{"d_model": 192, "norm_eps": 1e-06, "qk_norm": true, "final_lr_fraction": 0.1, "doc_mask": true}
Each number is 200 + 20 x the weight over its row's rms, rounded and kept within 0 to 999. Layers, rows and columns count from 0. The size before them is the row's rms in percent of the matrix's.

# layer 4 MLP gate, 768x192, rms 0.0775, rows 274-310, columns 128-191
098,206,172,200,195,208,162,186,215,235,203,174,152,161,202,215,198,201,210,220,228,161,222,198,183,236,203,220,199,163,191,239,189,200,244,220,193,208,223,222,217,179,226,188,165,178,219,217,218,190,186,215,191,197,209,229,224,191,196,184,200,179,221,205,174
100,201,185,182,223,208,160,178,189,204,193,195,200,185,195,200,230,184,225,218,184,203,195,205,207,224,167,188,225,167,201,209,212,222,205,189,233,181,198,243,207,217,181,191,213,225,211,173,199,227,207,208,193,171,194,192,257,210,211,170,175,178,203,199,203
092,161,215,206,199,243,175,201,223,205,191,197,202,217,197,207,181,213,196,176,193,204,191,182,199,194,171,186,171,140,176,186,193,190,195,203,194,210,202,205,172,192,209,207,235,182,223,238,215,172,207,231,172,186,233,201,183,198,182,194,219,216,179,210,208
098,188,176,171,220,198,213,200,166,182,195,217,201,169,189,191,196,154,232,199,241,208,222,196,231,228,157,186,220,200,202,213,223,185,200,212,202,188,197,190,181,189,230,211,213,196,193,210,221,199,184,205,176,206,199,173,205,210,184,191,199,150,195,194,183
110,211,197,178,181,220,223,180,184,187,183,228,230,229,218,234,214,222,198,212,182,244,192,211,229,260,188,188,206,223,198,218,210,213,213,187,219,217,207,186,169,190,188,204,177,207,151,225,193,213,184,175,207,230,214,183,197,236,180,190,230,160,193,214,226
112,167,220,185,181,180,176,229,214,237,179,216,180,216,228,188,189,194,204,189,197,171,205,169,219,189,204,184,174,237,197,194,227,215,187,223,220,174,199,195,170,186,157,225,175,183,185,189,191,199,201,190,170,237,230,175,219,196,189,169,179,199,163,223,245
098,186,232,183,182,224,223,172,210,201,186,209,209,228,190,219,239,184,186,174,193,194,179,194,196,184,203,203,195,187,204,197,186,242,224,175,189,177,212,173,215,215,213,218,170,182,183,189,217,174,210,215,231,243,193,217,201,180,205,202,187,200,217,179,174
106,175,230,153,206,172,174,209,222,230,186,218,203,195,238,225,219,168,226,202,210,210,207,191,194,184,199,191,201,202,196,207,224,173,211,199,227,203,237,199,188,190,191,196,195,203,181,224,172,179,181,224,196,194,208,228,238,200,204,189,202,168,186,172,211
097,165,190,212,195,220,199,215,203,180,212,240,190,202,206,183,264,198,262,199,178,199,216,195,194,173,210,199,219,214,205,196,205,250,205,171,200,210,196,153,202,217,173,200,199,203,213,199,178,236,230,184,188,200,179,225,214,208,195,168,198,195,216,178,193
101,198,207,197,225,214,238,176,147,234,228,209,198,172,174,193,196,207,180,197,206,208,188,199,230,210,191,190,186,207,174,174,252,230,251,193,179,224,232,201,204,182,222,170,192,221,221,199,229,204,173,203,200,206,224,173,210,236,183,210,217,214,203,172,225
110,184,247,179,190,223,190,213,218,199,210,224,193,185,185,191,228,198,187,167,199,172,206,191,247,183,141,175,181,203,194,184,218,215,231,208,237,207,192,213,176,182,211,198,199,165,206,214,204,200,187,177,204,158,213,211,209,199,200,215,183,231,190,210,204
096,226,173,210,239,204,167,164,198,215,192,154,192,231,224,212,237,198,214,209,230,242,197,213,190,171,230,211,198,195,218,194,209,193,213,201,203,219,177,182,195,204,194,208,198,194,173,191,210,192,184,235,237,202,214,160,183,185,212,169,214,198,208,178,214
105,188,195,193,206,185,220,186,191,198,241,184,169,203,202,207,197,188,195,178,223,178,207,194,186,228,153,199,215,226,190,191,184,179,215,178,199,204,206,192,178,208,189,211,179,215,189,218,189,241,172,211,200,198,178,214,201,203,194,189,219,161,203,207,223
100,195,216,200,188,206,178,232,187,258,182,221,206,203,222,241,200,186,179,225,212,210,206,213,214,236,192,204,207,191,207,193,166,219,217,186,182,215,194,219,165,210,195,214,192,239,189,151,202,211,189,196,197,242,194,232,226,174,188,222,194,161,231,191,190
097,194,218,208,154,201,214,174,222,262,210,185,217,216,170,227,214,251,197,193,219,194,188,184,208,221,200,207,224,221,192,208,212,232,240,201,192,197,210,229,185,197,227,169,176,202,177,200,227,210,232,183,180,190,225,220,177,172,210,188,196,230,214,228,207
102,195,199,185,211,188,208,173,227,221,219,195,170,186,181,199,213,203,191,177,196,194,218,188,196,206,197,195,174,210,188,202,213,215,177,164,213,212,202,226,181,215,194,217,202,200,216,191,198,224,196,164,239,189,190,223,220,188,232,194,229,198,225,188,190
105,212,219,213,208,225,177,166,170,194,170,227,191,197,186,188,219,172,215,166,217,221,224,196,162,197,232,177,192,213,205,182,182,217,224,169,203,213,200,190,194,212,190,203,187,218,232,205,215,212,187,158,211,227,204,215,193,213,215,168,170,214,208,233,215
103,192,177,192,209,208,205,205,185,191,190,202,189,179,162,179,176,163,239,170,214,189,191,195,214,212,185,196,214,179,222,207,194,159,216,207,196,204,181,197,204,158,201,205,220,183,191,186,208,205,177,228,185,175,232,207,227,236,183,190,155,182,163,187,199
110,188,255,211,187,225,195,210,197,170,192,228,185,214,201,190,189,219,216,192,169,192,223,181,178,189,208,204,201,176,177,169,201,196,175,159,192,215,212,212,209,166,223,223,213,176,205,216,223,224,216,165,201,203,238,226,186,220,190,185,215,203,190,218,200
099,177,201,207,162,193,196,216,164,237,230,191,196,223,180,195,239,177,199,184,246,197,205,190,210,202,193,201,223,217,212,222,239,219,209,204,225,185,187,195,181,191,196,217,176,167,182,255,206,238,203,149,213,184,211,189,221,218,225,186,197,192,172,177,201
110,183,274,155,211,204,224,172,208,216,201,192,188,190,214,204,221,194,236,196,227,187,185,197,206,220,191,196,212,181,202,193,180,197,206,212,188,196,204,198,193,202,207,187,169,190,212,206,206,194,176,239,194,157,207,183,206,188,174,170,198,188,190,205,209
091,194,174,203,185,215,195,191,186,168,223,206,172,188,216,209,196,157,181,182,214,228,192,179,217,201,194,160,184,138,228,226,217,201,157,198,169,192,177,226,182,215,191,225,186,213,217,185,203,207,186,200,205,208,170,210,208,156,195,210,181,187,175,194,208
096,197,208,175,217,209,212,214,187,210,185,205,183,240,229,231,189,178,162,153,164,205,188,204,217,182,162,197,200,219,176,187,210,215,185,183,185,195,207,197,177,229,194,228,208,181,172,221,216,196,191,165,184,182,198,177,175,197,226,202,224,174,205,207,173
098,208,206,218,186,221,207,183,195,168,224,197,169,187,183,164,193,170,193,179,202,187,217,214,197,186,196,213,195,221,195,207,166,246,209,182,195,214,229,192,200,229,211,170,208,194,184,187,179,231,205,194,195,180,181,227,178,187,213,194,174,205,214,190,233
092,207,202,189,185,205,191,205,194,167,190,222,184,192,204,204,187,204,221,197,219,208,176,207,167,206,195,196,208,179,187,178,170,178,211,181,205,224,207,226,203,145,198,204,211,219,196,200,215,176,209,185,234,182,185,170,194,223,171,168,219,186,174,202,211
104,144,213,201,240,219,195,219,173,205,221,192,185,205,192,214,217,205,192,165,239,188,183,210,207,190,204,191,176,191,201,208,216,242,220,190,244,194,193,224,155,178,215,196,166,198,176,176,222,200,165,173,194,227,207,220,232,213,227,199,200,204,223,185,225
101,190,208,191,211,194,198,181,217,209,205,228,188,215,198,191,189,203,227,178,195,171,206,201,195,222,181,195,178,205,221,174,226,199,213,175,192,192,193,199,203,184,168,199,229,195,199,216,176,205,200,184,201,180,211,211,173,206,183,196,192,189,233,241,190
098,174,212,216,196,188,189,179,176,192,216,211,185,180,192,187,222,222,203,219,179,190,189,204,160,186,190,196,177,180,204,208,208,215,225,193,180,176,208,191,185,177,193,199,215,213,221,216,227,206,210,184,203,185,192,185,169,194,162,177,207,213,248,239,201
097,239,213,190,208,215,212,208,207,207,210,202,176,191,215,194,234,180,178,220,229,193,225,184,174,188,212,174,198,239,178,172,198,203,186,197,197,243,186,204,202,210,172,207,214,222,237,169,172,196,179,179,211,255,207,169,221,223,200,212,167,217,191,202,211
100,182,217,245,175,217,176,161,176,219,195,188,155,226,202,225,165,178,214,151,194,214,201,182,159,224,196,182,195,177,206,186,173,187,222,203,181,221,190,172,205,219,220,188,237,174,216,188,223,205,189,193,188,202,187,209,167,208,206,240,193,204,175,198,184
108,190,192,204,187,193,188,185,213,206,181,219,187,177,194,193,210,183,178,203,220,195,181,189,220,214,204,171,199,162,196,179,201,233,207,192,217,167,210,198,207,223,169,190,228,155,192,190,171,211,192,224,174,156,232,173,228,205,175,189,200,184,193,190,225
099,232,194,192,186,199,210,225,203,182,197,197,160,215,196,172,188,208,207,192,194,224,213,189,221,206,165,174,164,206,204,179,217,199,178,188,210,215,198,218,200,195,172,213,193,184,209,224,229,201,252,230,195,185,229,200,214,216,152,175,208,186,158,208,207
091,208,209,162,231,234,225,195,190,188,177,197,249,205,176,199,225,208,223,193,218,222,173,197,208,199,177,220,208,241,207,198,206,185,170,192,214,211,192,197,166,194,228,192,182,185,185,215,212,217,216,192,195,182,207,226,239,235,204,195,236,191,201,234,206
091,192,180,168,185,197,203,195,199,195,193,210,210,197,204,181,186,213,204,200,196,192,191,200,212,171,184,185,200,177,211,225,189,145,201,188,240,188,189,224,169,195,210,225,193,218,206,185,209,197,156,205,184,212,181,233,216,205,223,230,192,210,183,203,193
115,215,218,187,206,210,135,220,197,210,218,204,179,213,234,251,189,213,214,196,235,209,222,209,177,174,178,157,198,194,205,175,196,218,219,200,198,188,171,188,178,182,179,210,199,215,197,187,200,196,172,215,220,206,210,171,211,187,212,207,198,164,203,180,197
100,231,215,185,213,211,209,179,185,194,213,207,188,205,213,246,252,185,191,182,192,212,201,173,214,249,207,190,183,175,182,218,185,207,216,161,202,242,179,193,229,204,174,195,191,217,193,204,181,195,196,209,192,214,211,190,152,189,169,253,219,205,186,230,194
097,205,189,228,213,187,173,169,211,212,204,191,174,166,213,207,225,190,210,223,221,222,193,199,236,206,206,191,208,195,210,186,181,168,206,193,183,176,188,210,203,199,177,223,192,248,205,202,203,183,171,197,196,178,193,206,173,173,221,178,183,175,216,209,218
# layer 4 MLP up, 768x192, rms 0.067, rows 274-309, columns 128-191
097,220,195,211,184,184,242,166,205,186,224,210,191,226,181,169,212,214,195,203,238,198,170,200,193,194,201,236,221,185,187,178,236,199,190,229,180,196,204,212,186,169,174,200,195,225,219,186,219,219,197,229,224,218,230,214,190,174,210,197,195,212,186,211,211
105,185,190,184,193,192,174,210,199,178,206,201,225,211,223,218,196,208,186,199,179,192,194,187,183,217,205,234,192,198,170,184,198,184,198,216,162,198,227,192,210,215,178,211,201,194,220,222,201,217,182,202,174,197,206,198,208,231,218,211,256,203,173,211,178
103,223,175,183,211,175,226,185,179,210,211,195,211,191,213,203,175,220,183,193,220,192,177,210,206,210,142,184,177,219,213,192,190,212,166,227,214,229,202,191,175,193,187,194,207,192,188,191,221,174,175,249,202,220,185,196,211,151,200,195,225,206,196,214,229
098,181,246,197,188,176,169,212,178,179,186,228,216,219,222,223,197,194,219,203,199,151,227,205,199,215,183,170,216,221,189,174,204,180,213,225,190,202,187,168,218,207,222,201,186,220,202,205,213,168,208,214,224,174,179,179,203,208,174,191,204,171,216,183,215
104,179,175,169,204,191,209,196,182,209,202,209,171,185,195,191,171,202,189,211,251,214,209,198,212,217,181,208,200,206,215,212,196,207,206,264,186,189,192,212,226,172,163,246,215,188,228,187,193,195,212,234,173,212,204,164,205,178,208,199,202,189,170,199,232
105,203,200,212,218,176,200,197,174,190,212,177,216,196,196,196,185,205,164,179,174,224,195,206,201,249,194,213,186,236,197,217,191,223,200,220,205,198,218,209,223,208,185,200,222,226,179,192,190,201,215,177,237,189,168,181,169,153,211,192,226,206,227,186,221
103,203,200,189,199,181,189,208,214,208,198,224,191,208,196,191,208,212,213,211,185,196,242,197,195,217,208,177,224,217,176,236,206,176,202,202,219,202,200,184,230,178,197,207,186,228,205,177,192,192,212,217,175,184,194,186,176,164,178,196,182,241,174,212,200
105,160,215,186,223,212,171,212,220,157,193,230,166,196,200,199,205,240,174,189,178,183,190,202,180,183,187,199,208,227,184,216,219,219,207,231,236,182,228,210,210,181,191,205,182,223,159,199,201,216,197,185,209,216,161,210,196,180,154,205,211,204,188,195,236
095,216,183,196,217,172,153,195,219,220,202,178,209,209,162,185,171,205,175,194,203,179,207,211,188,227,200,213,154,195,181,219,212,202,181,212,228,175,214,244,208,179,227,208,227,181,208,213,197,182,194,209,184,199,191,202,224,159,199,202,205,183,198,164,214
103,198,198,198,181,181,195,130,203,217,216,197,194,189,193,197,173,166,209,222,180,220,199,217,209,198,207,211,200,177,194,225,233,195,220,247,178,198,226,205,212,180,202,192,201,218,192,180,203,205,227,161,185,229,202,218,221,216,188,166,213,187,204,171,194
106,214,171,243,194,214,168,229,205,166,177,197,203,188,215,185,176,198,217,249,206,194,189,196,191,166,208,203,186,238,190,181,201,201,185,194,206,198,193,186,171,197,183,222,212,213,164,194,166,219,196,215,202,217,189,188,228,198,203,174,185,209,204,202,194
093,160,220,208,212,180,217,174,219,193,217,199,201,180,201,149,229,215,192,219,192,170,224,200,197,199,173,196,216,214,188,228,204,235,199,217,212,229,202,189,207,210,186,233,207,175,168,213,195,186,198,194,195,180,211,212,190,177,180,216,194,179,183,194,191
106,194,203,227,192,206,213,212,188,206,175,215,194,213,194,183,225,182,189,237,172,193,203,193,211,162,193,201,207,224,194,198,204,145,182,206,203,213,189,169,255,206,189,239,213,220,187,192,213,203,178,183,194,223,196,185,215,216,183,232,217,186,209,156,175
099,200,200,224,204,245,196,232,189,169,215,211,193,235,211,200,221,192,220,217,152,172,221,221,205,200,200,218,211,233,201,197,189,190,195,204,217,154,208,190,227,238,179,199,204,204,214,158,175,191,230,201,230,190,197,192,194,218,192,182,181,205,231,232,189
103,199,196,214,218,193,175,198,203,211,195,245,223,198,181,192,200,209,217,206,156,173,193,201,176,196,177,192,212,190,182,176,208,200,200,190,203,201,188,199,206,199,207,208,231,222,203,215,213,204,210,193,161,202,220,225,186,184,209,188,190,181,193,152,208
103,175,164,207,200,197,205,175,190,210,196,210,202,197,149,194,226,196,193,177,200,201,202,194,190,229,225,218,206,196,197,198,142,230,182,184,210,231,218,228,217,227,232,200,198,196,202,194,182,206,227,204,167,200,230,193,187,199,165,233,172,218,227,190,201
097,226,166,223,194,187,193,185,174,210,201,182,192,182,217,198,182,218,211,222,183,236,222,196,164,228,204,204,237,211,200,169,205,222,214,220,180,203,200,208,172,231,209,197,217,206,176,200,208,225,198,189,190,205,202,212,182,223,252,196,168,161,227,227,183
099,235,190,188,204,193,187,208,188,180,201,219,189,206,216,152,186,194,209,174,181,224,205,216,193,203,217,196,219,202,201,197,194,233,185,197,225,178,188,221,240,201,221,212,196,193,193,220,207,197,238,146,205,217,202,207,200,171,207,204,213,199,216,181,180
094,166,187,201,184,173,198,179,202,174,213,149,246,214,183,206,158,225,215,194,214,195,181,187,228,184,169,201,202,207,183,205,198,189,185,186,184,208,196,202,209,182,210,210,187,214,160,201,195,212,195,215,210,225,188,183,214,215,205,229,223,210,169,192,203
100,171,218,217,210,178,213,198,200,229,148,183,199,200,208,221,212,187,173,194,221,252,200,174,204,211,217,192,181,215,186,178,168,191,192,203,196,191,204,215,193,202,189,217,199,197,200,182,156,212,190,202,190,173,267,178,204,213,199,172,218,177,229,215,191
103,202,165,219,214,213,191,219,183,200,198,201,191,233,233,194,174,143,186,241,193,201,251,204,188,169,196,200,210,204,187,164,205,190,202,171,216,196,212,179,222,206,209,212,261,218,184,179,192,192,193,199,204,185,193,199,238,209,187,187,175,163,200,178,191
094,184,201,177,202,194,179,206,201,205,208,193,218,195,197,201,228,204,201,224,202,194,199,214,211,215,244,217,213,201,197,212,227,241,160,231,224,216,195,169,190,216,190,192,182,199,161,204,188,197,205,155,168,235,189,189,160,194,201,205,235,190,187,220,219
101,197,202,201,198,145,214,178,213,211,236,182,182,206,185,223,195,218,184,196,219,195,192,192,206,206,196,185,171,179,175,189,165,194,246,220,191,200,199,227,190,178,245,186,157,159,218,198,230,211,264,202,191,206,212,223,205,198,199,198,226,225,202,220,181
096,208,201,202,194,164,143,186,162,188,194,175,217,176,185,194,241,192,198,213,197,188,189,197,194,219,195,195,218,209,212,189,205,210,194,200,205,170,199,210,204,218,216,192,214,171,210,159,208,235,207,187,182,194,200,184,213,183,223,174,200,214,210,189,229
099,218,193,213,184,186,203,209,175,201,204,150,208,223,185,247,208,201,199,179,205,160,204,203,185,187,165,199,164,219,192,232,207,223,191,208,230,178,194,225,186,226,232,160,203,213,196,177,191,182,201,181,205,189,205,219,165,186,253,207,219,236,192,180,171
099,203,215,198,201,183,205,231,197,208,193,209,222,209,235,176,191,195,214,190,202,178,174,191,185,234,168,214,219,176,195,205,199,205,176,192,187,255,200,185,203,221,148,212,258,166,186,182,197,207,187,204,154,171,177,201,257,212,197,190,204,183,164,204,191
096,164,191,235,215,216,193,218,181,182,207,201,205,198,227,235,183,210,193,205,193,204,218,203,177,200,184,208,201,207,174,191,159,192,193,183,185,214,188,193,216,188,202,192,181,205,204,172,179,210,179,203,191,231,201,197,198,189,223,196,225,231,201,205,216
096,185,220,191,186,219,216,212,186,190,190,216,201,243,214,201,222,209,196,179,194,207,212,173,194,172,191,177,194,204,191,192,182,189,188,188,188,220,177,199,191,169,229,214,190,219,215,118,230,191,184,224,194,171,201,217,204,182,216,238,242,186,180,223,211
093,177,200,213,196,195,190,186,227,229,219,228,223,167,207,225,188,194,172,205,200,182,185,189,215,199,208,192,166,193,203,213,190,240,221,190,211,215,188,211,199,211,191,183,181,213,170,211,201,199,202,196,178,205,205,186,214,171,222,183,186,189,223,175,189
098,192,210,229,201,163,188,208,223,193,209,207,226,207,237,215,230,197,214,207,199,190,192,219,221,195,210,227,248,172,212,209,221,210,162,203,155,226,193,200,269,185,198,201,199,189,198,181,204,217,204,202,203,202,211,194,209,217,178,208,177,199,202,217,211
103,193,186,212,201,194,201,210,258,209,224,179,187,222,190,206,174,221,194,189,222,191,216,208,189,184,215,192,143,167,236,190,184,206,174,211,196,167,191,165,191,223,209,186,194,199,199,226,239,176,161,224,202,212,209,203,210,233,193,175,167,214,161,222,193
103,197,189,220,186,178,200,205,201,227,207,235,206,170,207,193,190,198,188,208,213,227,218,193,212,188,187,172,211,214,213,215,176,235,230,168,207,195,205,200,211,252,230,197,245,214,205,206,218,190,198,204,187,200,182,159,202,199,195,217,202,196,205,191,208
098,220,221,180,234,200,215,237,195,230,207,183,242,217,226,204,230,221,206,226,204,222,205,218,233,142,181,182,221,191,196,198,210,214,194,191,204,210,195,164,198,240,175,201,181,209,184,204,206,180,196,215,184,224,194,207,234,202,207,251,223,236,206,228,167
094,199,178,204,147,173,250,180,196,196,167,173,167,190,201,247,186,226,214,173,175,183,188,198,183,234,246,227,197,168,172,172,212,203,253,201,219,195,217,193,192,205,205,224,192,195,201,180,191,229,198,191,159,190,194,230,209,227,213,214,186,207,190,195,212
103,201,189,195,200,193,208,217,215,177,188,177,207,217,195,186,203,200,160,215,187,193,240,178,201,169,245,199,191,159,194,179,205,191,208,194,173,183,190,181,151,190,195,199,221,203,176,152,195,131,189,194,205,223,231,188,200,214,233,202,184,212,230,198,215
102,172,223,230,190,194,201,204,223,169,221,187,198,191,176,209,186,194,215,194,204,209,198,183,199,222,220,162,198,206,203,198,210,191,165,223,188,197,196,197,201,243,218,160,222,216,178,202,194,175,198,242,192,196,222,148,175,208,208,195,222,193,177,200,184
# layer 4 MLP down (transposed), 768x192, rms 0.066, rows 274-309, columns 128-191
100,223,193,186,199,199,183,198,189,197,235,215,187,181,207,168,217,199,197,165,235,197,182,278,197,223,211,231,219,184,206,190,187,200,188,221,238,186,261,198,220,173,221,198,208,211,206,186,199,202,154,166,209,192,242,202,202,192,190,241,222,209,216,202,239
094,207,182,208,196,222,153,195,196,198,209,231,197,199,163,204,201,201,196,199,171,169,181,174,202,198,214,239,206,173,160,213,222,222,205,217,201,194,215,223,229,208,200,202,195,241,180,174,202,188,212,227,195,153,180,176,202,239,202,162,195,174,212,203,192
101,234,206,212,197,177,167,193,198,192,194,204,193,226,235,199,166,208,192,185,208,172,167,173,164,214,201,183,198,204,170,213,209,198,225,207,223,239,210,214,200,211,186,216,183,215,189,164,217,186,211,180,188,222,176,200,231,191,184,174,226,215,209,216,221
096,182,191,211,202,177,240,183,211,179,187,187,187,181,196,196,225,215,209,187,175,183,194,226,176,183,180,196,208,216,206,196,191,233,164,172,184,223,204,201,213,181,211,221,219,144,219,180,231,169,208,181,211,189,211,223,233,185,221,163,216,255,209,195,182
103,196,201,211,188,211,157,176,208,182,186,228,189,225,174,191,233,199,193,222,195,170,211,230,175,234,196,202,196,203,166,200,185,199,185,148,200,208,238,192,174,215,209,186,186,216,177,181,217,196,197,187,218,200,218,201,201,219,219,199,223,173,209,180,214
105,194,231,185,183,236,210,243,200,227,193,224,200,220,239,184,206,228,187,201,185,201,167,203,188,242,169,204,202,226,161,188,214,198,208,174,184,176,200,216,182,184,216,178,177,177,199,187,216,209,196,208,187,179,221,195,189,187,211,200,183,202,190,185,189
100,181,187,193,208,179,177,204,189,197,217,210,223,206,186,219,200,198,207,227,210,185,192,144,208,205,182,209,196,175,211,197,213,158,223,219,193,208,153,178,196,177,195,198,209,211,230,224,182,209,211,198,198,177,207,184,202,189,234,172,215,186,216,186,209
103,234,193,181,201,196,222,226,262,219,160,192,196,154,209,203,204,197,197,191,236,189,224,197,167,207,132,231,207,232,196,193,173,174,189,196,173,215,199,184,210,226,185,221,197,215,171,174,201,201,213,193,206,176,171,193,223,188,180,176,172,197,211,227,199
096,235,185,213,198,194,173,178,189,214,230,211,167,182,221,194,216,194,200,201,204,198,189,180,169,181,234,176,191,187,234,200,210,224,187,158,208,177,198,161,242,189,192,164,192,233,233,199,194,202,197,191,163,169,175,218,181,195,229,204,199,209,210,227,177
099,173,233,225,191,182,190,202,220,213,207,221,233,193,224,169,194,194,205,212,193,194,206,237,197,198,177,167,172,180,194,196,193,180,238,223,202,198,260,195,199,246,202,204,175,244,203,213,213,215,195,190,196,230,233,184,230,225,184,217,201,215,181,201,228
103,198,178,180,216,173,161,192,177,228,193,207,199,219,222,211,211,211,204,214,183,184,194,226,195,223,196,240,188,212,203,173,194,241,209,174,196,221,218,200,196,230,218,180,199,228,184,184,206,233,191,221,202,198,204,230,176,195,226,200,222,188,236,182,206
091,172,151,203,195,192,193,227,165,184,183,220,205,233,193,217,190,208,182,197,204,222,227,165,195,237,217,261,183,209,215,207,208,193,207,175,184,217,211,201,189,197,219,171,222,212,193,183,207,212,230,212,200,217,175,198,171,187,215,221,188,207,232,161,239
105,221,231,210,165,190,200,209,246,203,191,191,197,225,214,261,185,186,187,218,183,175,199,146,185,201,221,172,176,173,135,220,201,207,211,200,165,174,230,217,181,194,196,213,189,237,211,192,224,185,206,213,193,201,206,175,208,194,184,204,189,170,201,223,236
106,197,177,176,215,208,216,183,194,179,209,194,182,183,181,211,202,192,215,202,220,226,187,190,206,204,212,212,158,187,149,188,206,225,198,209,217,213,212,193,209,182,190,190,243,183,189,209,212,199,219,205,208,216,212,178,203,216,219,202,221,225,179,212,210
104,215,208,220,220,193,231,206,228,231,187,231,181,199,203,218,215,174,194,194,170,220,194,230,190,189,185,203,190,225,181,189,208,226,200,232,154,179,181,211,206,210,199,213,191,225,236,189,176,198,194,221,171,201,191,195,176,211,196,198,191,190,183,205,196
101,159,171,180,213,165,182,173,195,184,196,202,163,222,162,203,248,230,194,190,202,197,221,200,177,202,223,223,185,170,180,225,196,220,202,156,221,211,205,207,208,230,214,178,209,221,179,187,181,204,192,185,190,185,170,229,197,228,210,187,179,221,222,179,174
100,190,226,194,205,192,198,168,205,202,222,191,196,210,194,174,212,213,194,203,227,222,221,242,226,201,213,228,183,187,209,213,232,227,215,226,189,224,165,217,226,197,192,227,224,203,195,220,150,213,203,215,224,150,190,167,224,191,198,169,194,219,205,181,199
100,193,196,202,197,163,195,187,225,217,185,199,231,204,208,213,214,201,202,184,224,181,212,228,227,211,219,208,217,177,190,251,202,229,186,171,208,196,149,191,190,196,178,185,219,182,197,182,200,199,175,202,210,197,230,228,149,173,196,171,202,195,175,240,184
097,154,205,204,214,175,205,184,179,237,195,216,179,187,195,241,179,173,195,214,207,160,173,180,188,217,200,189,177,192,205,191,205,188,163,195,193,215,221,219,207,194,192,181,202,219,257,219,193,212,172,184,192,217,231,242,192,193,213,198,183,226,222,229,226
102,231,170,191,222,182,192,154,222,211,203,200,208,166,180,201,221,209,187,193,186,253,218,172,174,210,144,250,186,197,199,194,217,193,195,192,214,189,205,220,220,186,194,202,191,199,211,189,223,154,197,211,178,180,224,212,218,205,195,193,153,173,201,211,206
103,221,197,185,211,198,203,209,166,163,189,172,197,224,194,210,195,200,179,247,175,197,242,144,189,252,209,216,193,183,187,205,199,218,226,211,158,225,185,191,172,191,218,173,192,247,193,191,199,224,182,216,217,192,221,186,224,229,189,184,225,202,187,200,203
099,177,174,203,189,239,219,239,179,216,239,179,193,199,174,210,214,191,201,193,159,173,184,169,194,194,169,216,215,181,245,191,187,235,206,204,209,206,190,176,207,172,183,224,244,205,190,180,196,237,183,202,212,210,177,197,197,177,187,210,171,180,191,189,175
102,210,171,214,190,225,182,204,154,183,202,184,220,179,180,188,185,205,201,194,192,196,219,129,177,174,174,181,192,178,169,191,217,214,214,205,207,220,169,175,236,195,230,163,249,188,201,186,164,229,224,204,233,183,219,197,218,197,220,205,201,223,196,198,188
099,175,223,200,194,182,182,213,203,197,223,182,202,178,217,201,199,162,188,240,204,185,204,199,169,205,187,199,248,176,155,174,204,208,238,152,164,194,181,179,209,196,201,213,197,176,232,182,208,161,206,203,188,197,233,204,178,201,196,187,184,212,202,189,200
100,195,180,184,203,215,220,207,221,198,198,172,219,186,205,244,241,190,198,182,191,216,199,224,194,207,202,238,212,185,203,186,216,202,169,174,199,147,183,214,180,235,237,209,213,225,202,205,179,200,153,164,206,197,177,210,214,200,192,194,194,177,197,195,200
100,194,204,215,194,168,219,179,194,244,186,170,171,201,209,225,192,159,186,208,210,179,202,169,204,216,201,173,151,195,178,203,189,226,182,190,152,192,217,244,128,225,223,197,221,236,206,196,210,218,197,218,230,171,198,175,192,193,195,173,199,206,224,194,225
099,206,173,181,191,183,205,163,177,190,206,205,218,200,202,200,215,185,227,220,193,222,185,145,183,200,212,193,189,203,228,213,258,196,205,186,253,195,212,172,201,193,219,207,250,215,214,192,197,218,202,207,225,207,207,220,158,205,198,227,154,197,171,188,221
098,212,167,175,204,238,181,190,185,198,195,193,176,227,229,239,177,199,236,216,240,198,237,146,183,156,227,201,180,207,158,206,196,206,162,207,187,180,207,217,206,222,186,183,168,207,197,190,209,192,183,200,199,199,198,202,192,201,188,206,213,188,204,174,196
090,192,216,221,229,198,193,203,211,190,187,200,206,207,193,206,218,193,201,243,202,199,204,143,224,243,214,190,237,151,176,183,197,223,190,189,235,166,212,192,181,201,183,171,204,167,181,185,204,233,196,187,191,192,203,196,193,200,163,233,185,200,209,218,180
098,211,219,209,205,173,169,197,177,144,199,208,180,225,151,208,185,197,177,213,226,180,196,232,223,198,189,194,229,195,251,205,184,179,198,211,226,206,143,215,178,229,187,199,187,185,214,200,219,195,182,226,213,213,205,194,185,210,160,193,226,207,206,205,207
102,206,195,167,182,143,226,212,200,223,223,179,226,210,217,228,191,170,197,222,213,176,200,200,174,166,173,205,163,192,226,186,197,221,258,216,164,212,187,205,206,194,209,227,176,227,196,174,216,205,197,194,225,241,238,226,195,219,245,216,193,238,197,182,214
100,189,199,213,160,219,177,179,224,195,213,221,148,205,218,179,165,178,231,205,186,215,188,161,208,222,210,170,194,194,178,200,186,191,198,207,253,195,207,192,202,195,180,184,215,232,216,184,212,223,180,196,183,214,190,220,217,214,220,199,182,188,198,182,207
093,211,188,185,168,151,206,200,210,213,212,199,165,198,192,184,134,181,182,191,186,169,184,223,197,156,232,201,160,179,191,222,202,175,219,187,209,186,214,163,207,195,234,218,184,179,233,206,167,167,190,214,220,208,206,161,171,190,178,217,196,191,256,178,206
098,185,214,209,186,235,207,201,221,180,210,168,231,216,242,227,186,208,197,194,213,162,210,223,139,204,210,165,204,200,200,187,201,162,196,200,177,183,189,199,185,192,215,212,193,217,203,220,180,177,235,220,214,188,196,186,192,155,207,182,211,223,201,216,211
101,223,214,179,189,186,217,178,236,202,173,173,197,218,195,216,216,209,194,170,174,190,195,292,172,179,171,210,191,211,216,187,205,189,179,218,198,204,182,203,189,237,222,236,177,176,192,242,205,190,222,203,207,210,188,215,203,199,186,192,196,226,197,241,196
105,205,181,223,189,185,209,220,238,220,142,210,226,194,235,211,180,179,195,195,219,207,212,216,204,233,171,201,184,182,155,195,180,211,180,227,215,196,158,221,190,201,185,233,182,184,199,214,181,152,220,173,219,193,194,222,195,204,171,197,189,198,202,227,186